Part of a small language model's weights.
Size: 11 layers, width 448, 7 heads of 64, MLP 2688 SwiGLU, vocabulary 2048, 50.4M parameters.
Each number is 128 + 24 x the weight over its row's rms, rounded and kept within 0 to 255. Layers, rows and columns count from 0. The size above them is the row's rms in percent of the matrix's.

# layer 3 MLP up, 2688x448, rms 0.0351, rows 2088-2127, columns 168-223
size [ 75 117  44  94 121  95  80  58  83  84  96  93 118  90 116 116  95  59 108  98  83 107  79  37 106  95  84 119 114 137 137  86  50  80 109 136 114 110 100  95]
[[139 120 112 137 151 128 148 106 193 164 136 114 131 139 152 138  78 107 135 116 138 162 137 112 137 135 160 122 147 161 152 133 153 172 108  99 159 135 156 170 108 122 107 108 145 170 113 209 114 120 146 152 144 130 109  97]
 [131 107 138  64 133 135 136 127 129 115 137 123 116 148 134  97 146 128 125 106 124 116 132 136 135 146 143 121 149 137 143  99 136 117  92 127 115 119 174 107 182 174  94 145 119 106 136 169  90 115  78 172 127 145 109  96]
 [126 121 120 110 124 152 114 118 117 132 151 129 163 125 127 101 120 147 129 121 125 149 119 125  97 130 162 105 139 132 131 144 120 138 140 108 121 146 121 120 179 155 110 141 168 121 162 162 142 107 109 109 155 168 145 138]
 [ 86 133 125 149 132 117 154 127  76 127 107 152 121  90 159 134 119 101  80  85 137 155 157 147 122 122 110 100 126 129 114 114 131 138  97 112 107 153 124 133 110 124 110 161 112 154 112 135 148 133 125 134  95 135 127 100]
 [118  77 151  87 179 132 141 194 122  83 151 148 107 129 100 116 157 158 158 121 115 112 118 143 168 117  89 141 112 159 141 138 119 106  98 124 140  98 156 110 127 201  81 130 119 131 129 121 103 150 152 115 130 152 162 113]
 [134 135 131 133 171 101 177 193  90 155 146 157 112 150 107 135 125 131 157 110 107 155  86 128 134 119 146  84 140 107 114 120  90 118 105 115 162 137 144 105 131 108 123 119 115 142  99 136 146 152 105 112 130 170 114  82]
 [185 137 102 133 125 128 114 123 107 108 133 145 153 126 191  88 126 119 107 125 148 127 115 135 126 113 149  94  88 157 155 122 127 127 109 140 136 164 134 100 159 123  95  90 134 104 112 132 133 124 132 121 120 147 153 122]
 [160 105 108 139 176 146 137 124 157 100 101 128 142 163 114 127 106 166 128 118 118 112 111 145 125 102  77 145 169  98 112 142 144 157 107 126 129 119  77 151  77 138 127 133  83 147 168 180 137 204 175 102 175 133 105 116]
 [ 85 127 155 126 162 130  66  85 101 137 115  97  84 119 119 133 132 126 132 112  91 117  84  92 116 122  74 146 107 134 118  98 145 132 103 136 105 149 134 145 134 133 141 160 135 106 129 118 145 119 102 129  87 123  95 117]
 [114  93 145 149 107 149 130 115 141  86  64 108 129 125  85 133  91 168 116 171 135 136 141 104 146 121 117 121 130 144 111 145 132 151 117  99 140 139 144 113 107 163 128 150 122 192 115 166 117  63  99 136 111  92 133 129]
 [125 180 173 164 139 129 114 142 109 123 128 100 119 108 145 165 144  69 106 138 121 144 191  98 104 124 127 116  87 129 131 134 100 160  99 172  89 125 128 124 160 115 109  80 129  72 123  99 120 142 136 124 155 144 111 129]
 [114 112 114 113 170 153 142 147  70 126 161 166 151 161 106 100 134 119  92 104 121 126 112 142 132 145 130 119 145 137 105 143 107 128 138 158 112 135 121 108 146 170 110  98 146 130 156 146 115 162  96 146  92 145 132 116]
 [161 101 129 139 204 124 123 158 146 111 129 127 145 108 124 115 152 121 139 161 138 121  95 146 127 104 108 138  85 118 131 172 129 119 120 123 122 182 128 183 115 145 120 125 148 123 108  71 106 125 107 107 137  99 114 107]
 [119 123 135 124 142 148 127 127 164 149 123 105 112 137 145 138 139 135 154  68 135 143 131 120  89 122 128 127 152 127 153 162 101 100 158 143 106 103 129 140 157 139 130 125 146  87 137 117 132  94 156 105  78 137 147 134]
 [123 159 119 145  93 112 129 131 138 161 120  98 115 111 152 138  78 114 136 142 133 144 107 122 179 122 118  99 104 112 118 105 135 166  77 131 143 137 141 143 106  94 158 132 137 144 117 122 147 133 136 130 169 123 131 157]
 [136  56 173 118 195 130 118 158 116 114 166 123 141 173 113 118 120 125 145 123 151  83  95  98 137 131 130 172  84 151 167 209 102 102  89 130 109 144 128 129 156 174 151 169 100 130 154 106 139 104 123 131 115 142 109  93]
 [ 81  89 108 142 142 159 110 138 116 121 132 107 122 109  93 157 109 135  96 142  76 135 160 113 120  86 176 128 133 133 157 125 104 123 126 116 130 168 162 108  80 104 139 170 160 158 105 102 141 110 119 162 211 128 107 171]
 [125 159 138 165 108 155 114 117 100 125 115 157 136  65  84 126 106 169 156  87 131 120  80 158 149  99 112  77 141 140 183 110 101  97 102 179 160 139 120 118 152 161 115 110 134 160 139 127  87 138 131 148 155 101 148 120]
 [ 83  90 109 127 145 100 144 166 171 107 122  98  97 135 157 134 156 107  96 108  94 152 125  84 133  98 112 157 151 125 115 110 125 129 167 144 116 120 121 106 153 151 133 128 174  91  87  88 143 156 139 126  98  80 119 160]
 [149 164 136 129 160 115 118 151 170 136 101 128 139 106 192 152 137 110 120 127 135 103 164 134  79 129 149 171 107 101 128  99 150 146 119 145 124 105 129 116  96 118 105 159 137 151 187 170 136 100 178 121  99  99 102 146]
 [ 95 164 107 122 176 116 173 138 128 114 122 152 118 143 116 143 165 109 125 176 152 144 130 146 105 158 127 131 173 120  89 136 143 158 137 125 117  83 146 141 155 127  99 114  95 112 113 140 159 182  95 182 143 165 131 119]
 [142 137  96 114 127 126 127  99 109  89 124 125 184 116 117 177  91 108 125 122 112 183 161 107 133 152 165 149 137 145 143 123 153 142 121  90 106  95 168 148 121 107 110 177 141 118 134 159 114 104 102 133 142  84 121 112]
 [137 117 168 134 153 165 122  90 149 125 133 116 132 168 121 161  67 127 116 155 143 138 114 146 111 125 136 110 168 131 116 113 120 143 125 106 153 147 152 149 164 104 130 166 177 156 124 139 133 108  82 149 185 147 113 131]
 [149 156  82  94 117 165 121 133 123 116 172 100 142 142 123  96 166  90 147 166 103 115  95  95 136  70 161 141  96 151 142 139 156 138 134  86 133 117 137 185 121 137 119  85 131  53 125 121 172 158 130 152 120 127 183 158]
 [115 144 121 151  78 125 147 143 123 168 146 131 132 161 102  89 122 152 126 118 105 112 103 161 115 132 150 111  83 165 115 110 147 147 156 119 143 131 100 158 133 119 139  48 121 104 159 140 129  69  60 107 124  99 142 114]
 [118 154  92 107 170 124 116 115 127 138 128 145  95 131 120 154  97 101 117 118 139 157 182 109 147 142 137 150  83 132 133 141 192  71 102 126 154 123  96 127 116 122 150 136 120 125  94 174 181 120 128 124 118 135 135 124]
 [106 113 119 108 171 135 116 103 153  76 112 132 109 157 185 177 156 150 179 110 114 105 117 131 128 131 162 148 142 104 150 151  97 131 137 107 132 126 133 183 114  86 112 150 144  86 131 104 154 143 135 137 140  98  74 157]
 [169 113 120 119 152 114 148 115 117 135 144 149 130 125 123  96 117 102 119 117 127 138 111 138 124  81 171 103 184 165 112 145 172 165 117 136 166 131 131  87 145 120 179 113 141 122 127 127 125 144 123 117 136 143 120 143]
 [101 131 123  90 167  99 150 148 111 124 115 195  91 156 121 142 120 165 111 122 121 144 112 148 151 130 186 107 169 137 169 165 131 133 141 143 182 143 131 122 114 140 144 115 126 134 119 139 107 167 110 109 132  89 133 157]
 [157 148 148 127 145 154 141 142 140 118 161 164 144 133 111 123 139 148 169 140 164 160 140 122 142 149 153 123 138 126 117 136 108 148 142  88 155 131 131 120 149  96  94 128  96 106 135 138 113 104  96 116 115 161 158 105]
 [115 148 153  94 111 148 139 165 131 136 115  66 133 137  85 121 119 104 101 152 129 100 143 138 116  85 100  99 140 119  92  94 112 125 103 155 165 156 125 159 162 110 160 156 107 131 164 122 137  74 125  97 183 133 165 111]
 [127 146 106 157 135 116 130 160 126 103 113 134 124 126  89 162 141 123 141 131 139 121 146  95 128 144 118  98 144 138 126 154 171 130 174 160 126 116 167 144 135 151 139 130 161 113 118 140 152  89 132 181 168 130 121 131]
 [101  93  86 134 157 118 112 105 119 117 103 139 122 117 111 140 103 163 141  93 135 134 119 128 149 145 131 137 119 145 155 111 154 125 137 122 136 147 164 155 101 131 126 142 108 162 118 143 107  75 152 111 105 140 114 150]
 [108 121  98 171 137 135 154 111 122 138 118 141 128  89 151 118 146  98  99 134 134  94 135 128 111 151 131 125 146 120 179 132 123 152 137 124 143 138  57  75 130 133 104  70 135 119 112 119 139 149 135 161 171  98 148  89]
 [ 88 139 103 134 108 148 119 154  76 117 127 139 124 135 121 126 140 112 100 115 130 115 139 110  91 124  95 161 115 170 149 191  69 111 156 133 126 157  97 100 167 168 100 132 142 128 174 136 146 121 121  95 128 149 137 144]
 [110 151 128 135 181 108 138 130 149 121 110 142 140  98 122 132 123 159 111 121 164 183 135 142  99 118 133  75 159 152 126 108 142 127 103 136 126 121 117 123 167 118 130 160 177 131  97 118 139 166 121 129  96 140 147 156]
 [119 176 149 137 164 125 155 140 130 154  70 160 138 123 137 113 125 159 162 119 102 133 122 146 114 116 132 153 124 158  90  88 136 134 122 154  89 144 100  95 108  77 150 201 182  80  85 108 169 141 106 122 111 146 165 154]
 [100 165 138 136 105 119  80 145  76 141 118  98 138 113 147 133 115 105 111 139 152 146 152 136 120 126 116 126 134 147 113 107 117 139 128 128 139  71 153 121 143 115  99 128 149 102 127 140 117 154 142 145 102 138 156 152]
 [ 86 129 137 103 121 164 133 150 160  78 132 127 123 111 105 141 112 106 149 138 144 180 110 139 148 152 136  96 102 156 144 144 132 128 126 150 128 139 126 139 157 142 113 101  91 103 113  92 158 150 134 142 129  92  85 136]
 [109 132 142 156 125 155 113  94 162 123 136  98 134 125 122 117 136 163 170 155 137 125  87 165 133 147  92 120 160 118  92 141  96 145 130 128 111 135 122 100 135 141  99 149 160 136  97  95 154 109  84  89 118 117 131 137]]
# layer 3 MLP down (transposed), 2688x448, rms 0.032, rows 2088-2127, columns 168-223
size [ 82 112  41  94 123 105  63  48  85  85  96 102 122  97 118 114  96  49 114 103  80 107  84  32 106  96  76 122 120 138 151  74  51  77 117 143 126 112  93 102]
[[127 116 152 134 130 130 113 132 118 130 134  89 152  94 103  89 133 101  93 116 140 149 105 115 157 129 164 141 149 113 138 164 149 176 101 128 112 142  85 168 146 134  90 107 102 166 105 107 138 173 115 164 150 155 121 143]
 [ 93 119 127 155 121 167  99 127 137  95 120 139 138 115 106 121 104 130 110 118 144 186 134 152 124 131 132 127 110 126 143 128 147 150 113 114 150 141 131 155  92 129 132 115 108 160 136 151  94 128 101 109 154 115 129 150]
 [119 138 154 141 168 155 164 120 126 147  88 143 102 145 149  72 162 138 149 118 144 170  98  96 102 138 121 120 120  91 162 130 129 125 129 141 144  92  91 136 120  80  96  68 100 110 124 136 128 123 134 119 122  56 128 124]
 [104 154 133 179 132 119 120 111  76 124 102 129 137 107 140 137 139 134 152 105 136 105 111 124 118 124 137 116 109 132 118 116 145 136  82 141 116 144 112 136 133 107 123 172 115 199 119 155  97 148 138 130 135 108 113  95]
 [141 146 154  92 128 147 172 124 136 124  91 115 103 132 111 153 110 139  82 118  84 113 138 124 149  95 120 139 141 108 104 165  87 132 159  88  92 121 136 124  73 141 127 145  99 133 141 117 168 136 148 125 150 187 117  99]
 [114 131 135 133 163 148 123 150 152 107 127 113  70 141 137 133  94 113 115 132 142 114 129 133  64 136 104  97 126 119 130  59 118 110 132 111  90  99 142 102 102 127 100 105 167 161 130  97 124 114 100 134 120 101 127 117]
 [140 139 103 122 105 123  96 119 118 106 112 128 140 135 179  90 132 114 107 120 113 129 101 128 134 120 122  92  99 142 145 160 123 118 100 135  95 159 155 122 136 136  95  93 142 130  72 148 146 122 134 134  92 133 131 140]
 [137 122  91 124 153 144 111 146 159 126 109 150 132 128 171 105 137 149 100 111 111 130 103 156 105 155  92 162 159 131  99 157 136 131  79 128 147 105 117 117 131 110 103 158 122 180 108 139  76 122 136 120 126 154 117 141]
 [129 113 143 132 131  95 133 139 148 137 105 102 135 138 153 102  96 136 100 116 134 135  66 103 140 148 131 137 128 144 102  78 101 130 102 147 117 152 147 190 144 119 135 134 123  93 151 155 146 113 186 112 141  92 146 121]
 [115 159 130 133 180 156 117 158 136 115 172 112 103 137 185 152 131 113 107 155  89 131 152 167 112 107 113 165 149 146 120 160 124 156 120 169 111 104 133 122 156 140 123 132 132  90 108 122 101 121 111 119 120 127 105 115]
 [ 88 137  83 125 110 105 110  80 151  85 134 170 135 147 176 104 120 145 139 114 133  85 138 156 133 151 102 129 108 123 157 147 136 133 155 117 202 131 135 122 153 125 120 138 118 153 133 105 112 139 117 172  85 131  96  60]
 [109  82 105 118 155 118 121 104 111 175 174 101 125 163  93 123 137  60  96 135 125 143  97 140  88 147 139 142 132 145 103 120 130 130 159 163  70 104 103 112 140 158 111 121 135 134 152 127 127 116 108 160 113 136 136  89]
 [130 148 109 128 109 136 131 155 106 156 139 143 115 128 130 128 100 125 173 137 133 108  93 124  86 100 103 124 143 140 119  93 156 106 117 129 105 109 163 163 122  89 168  80 158  94 142 147 144 128 120 119 137 134 127 156]
 [119  82 159  92 116 119 177  83 159  71 169 132 156 151 110 187  91 123 135 116 146 136 124 128 120 135 120 131 137 112 132  99 148 143 103 114 103 165 137 122 107 166 126 120 109 181 152 161 103 111 114  94 126 100 112 135]
 [102 133 138 136 131 114 106  71  99 128 161  96 140 123 144 148 103 141 129 162 105 103 115  76 106 149  93  95 125 137 123 139  99 122  79  97 112 147 163 112 136  86 168 119 143 136 120 111 128 130 154 155 115 132 138 195]
 [117 177  49 133  92 114 121 103 134 136 130 135 103 102 116 102 148 114 119 134  89 194 131 170 100 111 163  66 173 109 122  70 181 117 139 120 135 100 112 117 110 101 150 111 152 149  81 154 128 168 142 125 133 131 161 166]
 [ 89 134 113 192 158 181 134 160 118 100 141 143 113 143 131 106 121 131 143 149 113 146 107 143 143 123 156 118 112 121 147 115 156 108 100 137 117 159 148 104 103 116 145 178 139  99  55 144 116 134 145 173 207 127 116 140]
 [136  91 150 128 114  99 116 150 150 158 170 164 123 161 154 123 118 120 148 140 133 101 124 112 173 193 160 155 113 126 155 120  98 138 148 141 139 134 129 136  86 131 116 176 143 167 144 187 129 120 107 135 121 143 112 175]
 [ 78  95 115 101 153 100 130 141 156 120 108 115  99 149 159 110 148 115 119 107  81 140  77 125  95 106 140 146 133 162 110 123 109 119 182 140 121 127 126 150 151 159 122 131 139  84  88 122 121 165 139  86 103 113 118 141]
 [120 107 195 104 152 118 124 123 159 169 116 125 130 130 159 117 167 170 126 105 139 134 119 110  73 150 109 149 126 160 109 137 144  66 117 139 152 140  69 128 137 142 118 144  91 127 152 186 114 137 123 169 178 159 136 138]
 [113 132 139 120 171 120 129 142  96 133 154 143 131 153 139 108 119 109  89 152 107 145 114 125 126 175 108 130 139 151 149 131 152 121 116 115 139 128 125 120 148 156 143 125  99 136 156 157 114 136  99 204 126 167 104 150]
 [131 106  97 107 172  99 136 155 118  98 136 148 175 133 101 154 106 172 121 170 145 164 152 129 117 159 137 132 128 187 104  93 140 145 143 117 104 119 159 127 153 123 116 181 130 145 127 118 142 111 104 138 124 118 125 151]
 [174  62 143 124 110  75 134 131 151 154 133 121  95 106 121 113 121 109  82 132 100 110 141 107 109 131 100 146 130 111 136 128 121 108 123 132 106 132 107 138 137  92 122 104 155 154 127 136 137 141 126 117 106 124 160 136]
 [121 112  83 139 130 130 123 133 138 169  89 128 171 163 145 136 185 159 145 127  83 131 171 127 129 146 186 124 117 132 130 136 179 147 138 104 104 110 124 128  97 130 126 117 131 153 128 104 165 116 172 116 155 167 152 138]
 [114 126 107 132  71 138 159 146 120 134 149 152 131 165 105 116 136 152 103 113 104 158 116 134 102 111 123 148  80 162 115 160 122 140 158 140 143  99 100 137 113 144  91  36 136 108 145 129 113 107  84 118 132 122 127 125]
 [152  90 147 106 127 103 120 114 112 153 119 153 129  96 140 125 110 103 136 130 133 117 141 104 128 148 133 109 131 191 142 159 110  99 162 143 133 144  65 124 141 154 106 112 110 110 150  71 157 156  87 150 147 104 134 149]
 [155 110 135 110 156 100 165 155 106 171 141  95 147  97 136 116 138  91 156 171 116 118 104 132  81 130 121  76 139 140 144 142 124 107 119 150  96  78 108 115 127 154 148 123 129 135  90 167 113 149 124 131 126 137 139 101]
 [122 125 138 124 139 124 142 158 147  93 127 134 104 118 138 101 156 102 119 113 132 175 139 139 107  86 170  90 141 153 137 121 138 139 122 115 154 118 126 114 145 131 162 129 152 171 124 156 126 101 126 120 130 163 137 148]
 [100 139 149 154 115 105 121 145 143 160 101  94 100  98  97 159  99 130  85 132 117 117 121 137 117 112 183 114 102 129 138 129 165 142  95 143 189 115 130 135 123 151 147 130  94 105 106 144 105 151 142  69 138 108 117 162]
 [127 164 104 156 147 146 105 137 144 125 169 135 115 153 159 129 133 165 111 106 173 166 130 117 148 163 114 120 175 101 129 146 128 139 160 110 148 108 160 105 100 134  78 118  98 115 174 161 124 117 106 145  96 167 122 122]
 [147 154 166  94 109 114 118 183 140 127 132  90 133 107 104 137 108  97 127 145 117 121 145 126 124 102 108 123 106 132 105 109  95 119 105 161 150 124 122 163 174 135 148 131 135 120 161 137 143  98 115 101 196 142 147 134]
 [130 146 131 145 100 134 140 154 118  88 138  97 110 133  66 125 125 142  93 111 111 132 128 109 142 140 102  77 129 136 113 125 147 156 153 155 129 109 133 105 124 108 112 137 172 126 123 136 174 104 101 171 155 115 133 107]
 [117 111 144  91 114 116 126 129 138  81 138 148 103 112 139 130 125  61 130 136 114 138  92 100 172  93  80 161 109 164 113 153 171 167 107 149 175  78 136 137 137 156 109 125 129 133 127 153 137 176 107  91 141 126 160  93]
 [108 154  96 174 127 142 123 106 121 152 122 152 103 109 108 122 152 150  93 109 112 122 149 108  95 122 158 120 156  88 133 111 147 121 131 126 169 164  93 122 121 152  97  82 149 132 140 104 121 151 151 163 161 108 117 136]
 [108 164  98 113  76 111 143 115 133 155  99 141  94 106 118 107 100  75 129 138 131 137 156 133 159  71  91 143 104 129 136 140 152 138 105 133 163 118 111  93 168  95 118 110 114 132 183 110 128 113 134 131 154 139 129 146]
 [104 151 112 140 196  74 141 125 132 158 109 130 140 102 108 153 174 161 122 161 145 156 123  97 153 135 137 118 138 129 153  94 152 103 139 165 121 113  87 112 164 114 130 142 151 114  81 151 151 156 119 146  98 130 177 153]
 [120 188 164 103 181 118 173 163 169 122  96 149 150 109 127  90 134 124 172 152  94 117 109 136 129  98 130 170 127 154  97 114 121 132 171 137 106 147 129 116 110 116 124 141 126 101 103 100 125 145 144 105 129 118 151 115]
 [ 51 119  95 132 148 118 105 143 142 126 163 113 118 115 132 114 150 119  80 138 144 154 109 131 107 116 144 145 122 154 101 104 116 133 111 142 127 137 128 137 156 110 151 112 117  86  79 113 165 146 129 119 176 109 139 103]
 [ 92 126 138 119 136 185 127 139 171  71 118  95 116 141 123 125 120 140 127 100 126 178 112 132 150 145 139 117 116 150 121 158 119 116 119 168 142 116 135 146 153 145 140 108  85 122 101 107 161 142 123 142 149 109 100 121]
 [138 143 158 118 185 117 123 118 112 149 157  96 136 135 123 106 148 144 106 151 135 140 104 128 135 165 107 159  97 139  97 150 138 163 124 126 127 142 140 110 109 115  89 126 159 130 102 140  91 150 116 103 115 143 143 113]]
# layer 3 MLP gate, 2688x448, rms 0.0367, rows 2089-2128, columns 168-223
size [115  42  95 128 102  63  51  84  81  93 109 113 103 114 126  96  51 110 103  85 109  82  35 107 107  79 120 118 154 148  75  50  85 114 147 123 112  94 107  79]
[[137 138 123 103 116 125 169 121 134 179 118 113 137 105 137 125 159 150 149 115 124  91 143 154 114 107  73 135 147 141 156 141 142 100 124 145 168 130 140 112 142 120 160 127 155 128 103 107 156 114 179  88  81 103 154 145]
 [156 118 111 141 137 117 153 131 192 143 126 136 131 125 116 148  94 138 121 145 126 125 134 114 119 121 102 129 157 155 130 121 132 101 152 117 142 120 159  97 113 107 120 115 121 150 131 142 126  70  98 114 139 141 129 106]
 [138 120 114  79 109 116 140 159 131 104 128 120 117 139 109 134 130 129  92 150 151 154 130 120 159 106  97 118 138 157  94 121  91 148 116 130 114 123 110 148 146 105 108  99 160  91 140 120 161 168  84 144  93 104 128 131]
 [104 146 154 150 119 124  96  88 133 160 143 142 138 117 115 129 104 136 150 117 192 165 125 143  74 177 135 100  95 153 133  91 148 130 108 118 188 152 149 118 144 110 128 144 148 163 122 150 130 113 100 131  88  76  94 173]
 [126 119 115 116  86  87 142 104 131 144 138 142 162 121 108 129 152 131 132 124 108 138 134 147 187 123 164 149 133 123 119 195 135 160 117 151 160 142 141 151 159 126 152 147  97 100 127 170 116 122 156 135 110 167 124 133]
 [109 144  97  96 131 144 129 121 156 141 143 112  84 144 133 182 133 124 108 118 130  99 111 128 135 121 125 123 170  91 106 158 183 164 146 113 129 122 174 130 145  75 143 153 111 127  91 137 171 115 122 132 121 154 150 114]
 [113  71 117 127 138 166  84 160 126  80 155 161 128  97 143 132  99 125 123 156 129 149 133 144 136 110 141 179 108 132 108 110 109 152 193  91  96 144 105 122 122 111 196 113 160 165 132 140 129 131 183 124 131 153 139 119]
 [120 136 156 178 100  93 155 106 151 153 156 111 142 113 107 104  72 135  94 103 137 105  92 157 147 137 133 104 163 145  83 127 127 177 158 125 128 149 153 162 137 132 186  92 136 147 150 125 135 123 147 137 146 133 150 147]
 [101 109 166  97 113  78 139 137 139 123 122 147 168 141  86 129 102 154 160 134 103 132 132 142 204 133 130  95 144 123 100 110 109 152 139 112 131 156 122 134 115 148 156 129 162 163 134 118 115 147 159 110 112 148 124 142]
 [113 125 129 135 111 117 120 127 165 134 130 110 170 190 129 110 128 111 112 137 145 140 130 160 106 135 141 122 183  93 129 148 165 123 116 160 158 141 131  92 125 132  90 135  82 131 102 131 129 136 101 134 142 136 119  75]
 [142 155 140 105 156 134 127 140 120 107  91 173 140 112 134 126 114 168 152 103 131 128 129 101 151 158 109 122 129 138 138 133 124 102 150 137 156 137 134 100 141 126 148 123 129 133  98 119 100 154 176 140  92 132 150 164]
 [138 117 138 128 147 138 118 125 151  95 116 117 167 124 131 127 158 120  92 125 122 153 142 106 174 147 142 134  90 118 148 166 100 138 142 109 135 141  81 102 127 143 100 162 111 144 109 111 133 123 123 107 121 116 129 107]
 [100 109 162 100  99 123 168 119 113  87 153 136 151 142 101 160  82 102 124 113 141 163 155 112 148 126  85 134 102 126 133 117 147 107 127  89  75 130 136 143 111 121 140 116  86 187 126 150 130 135 140 103 133  87 113 119]
 [159 123 113 127 130 138 130 168 151 120 100 160 137 127 111  96 146 103 124  92 165 149 163 176 145 110 146 154 121 119 148 121 163 146 152 166 158 110  99 157 113 155  85 145 100 118 118 153 155 134 116  86 159 118 106  73]
 [158 105 107 118 146 146 128 164 135 146 129 118 137 142 129 138 143 112 145 175 118 101 138  75 166 142 110 194  80 110 110 162 114 110 147 136 104 130 125 157 102 155 122 106 131 100 116 104 124  89 146  86 158 125 148 107]
 [ 97  75 132 124 149  88 122 183  86  93 126 144 105  89 114 124 118  98  74 128 118  89 175 128 100  97 155 126 102 168 115 132  97 144 168 113 187 152 130 142 123 158  96 149 141 145 196 146 147 145 117  93 120 134 111 122]
 [139  95 125 146 115  74 125 132 116 126 109 115 153 162 159  45 125 128 148  99 137  99  87  94 184 136 101 150 130 161 117 123  88 130 101 123 160  77 118 136 143 157 166 117 137 171 104 159 147 131  97 158  86 144 126 159]
 [144 143 105 119 146 125 125 130 162 131 118 140 159 109 124 133 132 110 143  86 158 115 159 166 110  80 117 166 115 175 164 142 136 125 140 132 157 125 132 148 131 180 109 164 127 118 195 137 125 132 151  41 120 115 164  99]
 [107 105 139 118 128 148 152 113 139 161  94 159 100 148 119 130 174 133 153  87 122 137 140 135 111 142 102 134 109 178 128 153 133  84 168  95 113 113  60 144 139 144 105 149 103  92 132 140 100 180 143 179 156 132 135 137]
 [133 149 108 110 111 102 137 145 112  81 103 110 158 111 141 144 174  94 109 122 202 152 149 110 107  94 113 110 141 141 134  94 146 115 152 145 122  84 108 114 138  97  89 119 139  92 129 125 129 166 145 116 119 124 139 135]
 [133 114 100  98 159 123 123 151 141 115 151 176 145 107  98  94 138 176  87 147 138 114 113 124 121 131 117 115 119 171  89 147 117 134 160 118 114 118 130 130 147 159 147 176 110 152 124 128 151 107 150 117 109 131 148 179]
 [139 127 138 149  98 140 109  97  76 135  80 138 159 145 149 111 125 141 142 118 124 114 114 141 155 126 144 110 144 148 113 128 162 144 151 156 161 128 136 134 125  79 133 124 141 144  99 118 125 122 118 172 117 150 115 123]
 [122 134  97 164 142 142 155 126  99 145 132  98  96 121 117 102 121 112 124 129 136 134 143 188 174  66 118 150  76 140 123 103 139 122 182 106 176 162 130 152 125 117 133 115 107 116 114 120 138 140 113  88 133 147 135 124]
 [152  69 126  81 146 123 106 135 122 111 117 170 152  80 100 105 133 151 127 152 155 155 106  96 141 139 154 131  91 186 125 131 110 112 137 120 131 114 155 127 154 144  97 166 131 157 146 173 134 195 115 162 121 150 123 114]
 [142  96 141 119  91  86 136 127 113 142 124 151 155 106 120 111 134 131 150 122 116 107 122 119 113 166 111 109 140 154 146 171  69 131 166 152 136 119  99 123 132 150  98 124 100 108 156  91 105 156 104 158 133 132 108 137]
 [115 112 106 151 146 172  95 156 142 130 124 136 111 155 120 119 131 140 101 158 126 137 102 149 166  87 112 130 126  82 112 149 173 143 100 106 109 181 132  94 169 122 126 127 114 101 133 136 119 144 130 113 113 139 138 154]
 [121 146  95 131 135  89 127 105  91 154 158 133 156 153 124 105 100 119 135 112 145 107 103 156 116 151 133 132 172 118 155 189 153 143 158 155 148 136 148 110 162 115 162 100 119  86 158 104 149 142 148 148 156 142 119 133]
 [132 165 138 188  79 122  85 146 125 141 109  90 132 129 130 172  92  75  75 142 110 104 169  95  98 117 111 152 104 119 104 114 149 136 121 144 110  94 113 144 147 104 118 163  97 103 129 137 140 131 154 115 143 137 112 104]
 [123  90 116  81 105 105 142  72 139 138  97 127  98  96 143 173 155 112 175 190 144 122 127  86 122  94 164 201  68 107 122 136 117 129 104 127  94 123 107 161 161 122 141 112  71  97 116 116 157 107 152 109 128 119 114 139]
 [146 131 111 109 121  96 104 115 135 118 122 154 152  95 177 121 138 132 136 121 140 134 134  99 122 157 136 123  81 152 149 129 139 134 127 136 147  80 120 150 156 132 131 123 177 119 136 172 105 133 146 137  94 155 129 164]
 [ 80 145 146 158 146 142 113 143 115 141 142 146 138 116 147  98 138  79 135 120 125 127 125 116 120 131 123 156 126 162 130 167 118 109 158 148 129 124  86  95 145 142  79 157 155 103 115 122 125  94 123 139 124 113 128 118]
 [147 150  79  81 153 138 155 138 106 147 158 150 139 138 142 122 163 131 171 136 169 166 136 115 110 164 139 180 129 105  97 139  89  76 146 100 124 123  91 136 117 113 109 125 118 125 121 104 151 122 127 162 140 114 173 126]
 [138 105 110 105 132 102 170 144 131  84 100 115 133 113 130 125 102  66 120 164 158  93 164 118 158 147 104 151  97 174 146 138 128 124 115  96 131 109 125 112 140 123 141 162 107 150 132 113 112 103 174 110 139 139 161 113]
 [136 145 121  81  84  93 126 119 150 159  95 138  86  99 141  88 115 106 126 159 140 139 131 129 151  84 131 120  91 111 148 147 179 145 114 120 170  89 112 102 147  89 128 121  86 135 143 125 121  77 134 146 154 148 109 134]
 [ 98 107 127 140 120 120 121  98 103 115 108 144 157  95 129 143  63 142 116  99 196 126 171 152  85 121 116 108 118 165  79 127 144 162  94 153 129 149 111 152 109 117 111 154 121 164 136 136 146 153 150 162 111 117 107 117]
 [115 133 130 134 130 110 150  79 103 123 131 158 103 144 147 112  86 147 131 116 160 160 151 151  92 138 143  84  86 155 123 120 110 136  90 157 108 108  86  94 150 109 138 160 125 124 106 111 206 136 106 138 121 185 154 127]
 [ 54 108  98 136 151 123 115 147 153 127 152 138 121 146 146 128 142 164  98 142 112 142 107 133  80 142 154 138 142 140  68 140 132 124 131 158  97 121 141 110 140 138 156 128 123 108 111 126 156 145  73 126 134 116 159 119]
 [137 127  73 126 155 129 116 116 126 115 136 147 131 102 137 127 118 145  93 112 157 108 100 103 106 111  85 173 125 131 128 147 146 133 146 138 152 140 101 173 100 135 148 128 103 134 149  64 157 132 173  65 114 140 137  89]
 [105  92 102 156 110 163 109 112 147 113 113 157 127 146 151 134 115 146 156 126 148  91 116 145  94 144 114 119 154 100 118 123  98 106 145 142 108 129 103 132 159 141 141 125 150 156 138 105 175  88  95 122 130 131 134 142]
 [106  88 126 143 141 128 113 166  78 107 123 164 174 119 178 101 146 121 151 126 167 119 114 130 162 128 155 134 124 124 150 149 121 112 151 154 138 117  85 135 155 132 106 131  95 143 126 156 127 124 128 102 117 132 165 115]]